{
  "rope_fraction": 1.0,
  "attn_scale": 0.125,
  "init_std_qkv": 0.0777
}
Each number is 128 + 24 x the weight over its row's rms, rounded and kept within 0 to 255. Layers, rows and columns count from 0. The size above them is the row's rms in percent of the matrix's.

# layer 8 MLP down (transposed), 576x224, rms 0.0425, rows 375-377, columns 0-223
size [102 101 100]
[[144 117 152 152 118 131 136 161 128 135 110 107 110  61 110 123 119 159 121 102 131 138 122 112 115 129 144 132 153 141  87 133 101 101 107 128 106 161 144 128 132 112 135 132 144 139  87 122 125 125 151 134 120 182 164 117 164 122 138 101 146 150 158 151 164 129 141 148 135  70 128 108 172 149 133 133 131  69 126 132 123 180 117 140 179 118 121 117 121 123 127  92 112 160 128  96 100 120 135 130 127 103 148 119 140 126 135  88  81 110 118 137 159 163 148 110  98 108  88 118 121 129  95 104 160  68 109 106 112  89 120 114 108 150 111 102 145 138 157 155  84 101 136 163 106 133 114 124 145 174 151  75 124 142 149 113 116  85 120 132 169 116 163 111 152 130 124  89 125  99 127 124  97 116 108 128 132 170 147  88 136 118  87 128 131 159  99 178 119 170 100 107 159 156 148 119 167 158 106 109 119 123 154 123 109 139 143 134 147 139 139 101 171 100 129  78 135 117 138 124 156 175  85 122]
 [ 75 132 171 117 144 151 107 144 133 134 118 136 110 133 123 132  96 132 148 103 147 142 123 133 170  86 149 152 112 108 118 128  98 150  83 122 110 125 198 121  85 127 153 132 140 145  98 146 107 159 151 125 164  85 113 139 143 115 117 169 149 140 162 105 102 144 154 116  90 154 175 161 116 123 160 115 145 121 105  97  98 138 139 147  69 124  90 173 121 129 114 141 184 173 163 120 160 160 124 150 128 136 172 126 156 159 164 153 151 118 146 154 138 134  77 112 131 123 127  91 128 110 105 123 122 172 172 102 135 120 137 150 133  96 124 128  95 143 156 125 115 180  92 137  83 131 149 127 143 123 150 123  95 161 118 137  97 111 136 140 112 133 126  87 137 112 117 132 123 139 161 121 158 121 155 123  91 101 108 161 143 116 162 115 164 156 134  79 162 135 129 133 135 154 127 104 162 143 188 138 157 154 101 133 145 106 120 124 109 139 117 130 143 168 130 142 119 100 101 138 132 136 124 101]
 [145 130  95 141 160 148 142 141 156 130 135 129 153  97  94  76 114 100 129 149 103 110 111 127 121 114 148 141 135 128 157 128 116 106 131 174 123 147 123 126 107 155 114 167 116 162 134 128 135 138 119 145 128  74 151 108 152 130 127 148  97 147 148 127 111 149 101 154 109 118 118 126 119 155 139 104 147 128 105 142 129 135 160 115 127 128 127 122 175 118 136 130  82 141 145 137 115 141 117 107 134 147 105 129  99 181 148  78 141 105 168 163 116 148 129 203 140 165 176 152 116  75  82  60 160 156 128 146  99 104 144 140 100 125 113 129 174 118 156 113 160 152 164 105 146 102 135 135 113 122 137 135 123  88 149  96 146 102 114 127 130 143 146 129 145 111 131 116 143 142 118 144 131 144 119 114 100 122 100  93 195 113 147 128 189 134 128 137  93 177 122 134 129 152 171 147 136 136 157  82 106 140 132 136 170 130 160 128 108 179 157 156 103 125 136 153 104 176 129 177 140 141 136 109]]
# layer 8 MLP gate, 576x224, rms 0.119, rows 376-378, columns 0-223
size [107  96  94]
[[130 173 146 127 165 136 101 136 126 141 135 134 144 159 155 133  95 150  84 133 131 134 118  85 188 132 114 163 133 158 112 157 127 146 163 171 119 123 139 144  82 143 153 139 141 150 161 102 156  88  85 155  80 112 137 117 150 141 104 129  99 120 112 170 153 154 114 124 110 104 124 109 146 127 128 101 109 142 115 130 173 108 170 155 178 131 214 144 115 136 115 145 115 120 107 150 137 118 106 174 163 103  87 142 139 114 107  94  93 142 112 127 106 191 108 141 149 155 153 171 122 143 143 118 135 155 134 150 141 142  81 131 123 104 112 115 178 182 179 166 125  96  98  95 145 121 129 157 135 143 140 115 122 178 112 151 140 130 113 135 112 142 118 132 127 145 120  93 124  93 146 149 120 139 126  99 126 144 136 141 154 104 124 136 100 168 119 131 133 133 122 109 143 106 128 113  89 131  95 124 113 124 137  74  96 141 125 108 133 157  99 133 132 143 136 143  98 126  94 145 123  94 121 107]
 [111 130 178 121 107 162 124 128 100 138  99 130  74  78 146 132 133 121 128 176 117 138 160 123 126 131 146 107 119 108 139 148 124 131 151 116 140 143 159 129 144 147 145 125 222 131  87 115  99 159 105 124 112 107 110 154  97 120 150 139 109 104 106 174 149 111 179 110 131 150 152 113 134  84 128  91 109 124 173 175 113 140 122 102 104 114  90 146 152 120 136 126 114  92 128 140 160 167 155 127 173 118 184 105 150 140 111 121 118 106  99 137 111 131 131 116 149 146  99 111 109 160 138 145 139 126 150 144  99  89 132 142 150 137 134 129 151 126 111  95 129  99 115 132 162 149 107 112 145 100 108  97 143 150 130 173 153 144 135 137 131 126 131 159 112 136 159 105  94 158 107 149 130 113 130 141 128 165 110 122 167 165  83 150 129 134  90 105 150 124 144 179 111 112 130 169 166 141 109 120 119 141  79  81 123 120 119 114 105 135 143 136 111 154  92 148 100 129 112 110 105  94 190 132]
 [144 105 136 157  69 117  83 132  66 169 106  97 149 131 112 144 107 116 130 155  69  95  93 101 120 150 125 100 121 154 109 136 115 126 116 147 128 127 159 151 148 109 164 119 139 127 131 131 147 123 170 152 136 146 119 175 141 128 132 146 100 179  81 116 152 122 116 102 139 115  66 138 121 142 100 124 185 127 153 137 121 114 128 139 128 114 115 151 141 148  65 118 109 166  63 111  93 119 130 128 119 135 201 123 115  91 168 112 101 157 120 157 185 145 129 117 163 138  87 102 126 135 102 135 158 130 146 115 151 108 139  85 114 115 117 139 108 126 135 123 124 113 138  90 109 128 118 130 145  97  70  93 145 132 154 146 116 133 126 164 146 129 146 129 124 114 161 140 108 101 102 122 130 102 106 101 146 129 129 115 133 133 105 132 148 158 134 150 128 108  92 171 136 110 112 141 155 129 113  95 182 158 133  76 111 116 129 120 167 116 106 135 104 137 143 110 131 115 133 106 159 140 143 134]]
# layer 8 MLP up, 576x224, rms 0.124, rows 376-377, columns 0-223
size [105  98]
[[121 144 147 107 127  92 166 163 150 135  76 111 109 129 127 122 119 121 178 108 131 121 128 109  97 143  86 138 149 145 115 142 112 148 112 124 168 144 142 100  94  96 139 136 123 165 117 107  96 148 119 125 132 120 111 124 156 130 152 144 135  86 151 102 133 105 134 111 159 129 133 173 130 134 135  91 125 194  94 115 109 135 114 148 163 101 104 166  91 138 151 122 126 155 129  68 107 154 105 131  70 115 136  98 133 130 160 133 140 128  86 152 136 115 123 150  85 108 151 117 112 126 189 184 100  99 136 122 129 141 123 137 115 126 107 143 112 142 110 141 136 117 133 140  91 140 164 149 102 128  85 163 123 103 145 147 115 130 113 129 145 121 132 135 181 114 127 155 118  72  95 104 123 154 167 140 123 151  96  76 102  72 108 151 105 108 111 132 129 143 117 106 141 100 107 198 121  96 151 159 137 165  87 160 146 133 147 110 118  99 159 139 121 144 121  96 134 126 104 158 131 130 157 123]
 [158 133 153 138 164 123 119 112 133 141 113 138 140 140 120 176 134  88 162 140 138 128 137 108 108 129 106 117 171 142 110 125 130 140 138 139 111 134 145 142 156 190  82 153 122  41 117 162 129 136 138 100 125 132 104  54 103 142 147 169 146 160 145 142 127 144 142 122 161 136 129 157 118 124 120 141  86 123 139 164 105 120 115 129 112 106 115 141 143 132 171 179 124 120 124 150 135 125 118 119 110  89 167 118 118 150 137  86 147 132 140 161 111 132 141 114  88  94 133 146 130 138 107 158 129 125 112  84 123 128 148 111 136 107 113 130 170 118  79 108 165 100 141 121 114 150 152 151 140 132 140 153 135 108 167 163 134 152 122 102  87 132 114 160 148 138 137 157 144  72 167 135 141 111 120 119 143 129 127  98 122 128 112 147 144 107  95 131  68 120 165 134 149 113  83 124 159 170 150 127 138 139  93 143 168 148 184 158 108 165 118 156 119 123 160 148 122 128  84 159  83 127 157 121]]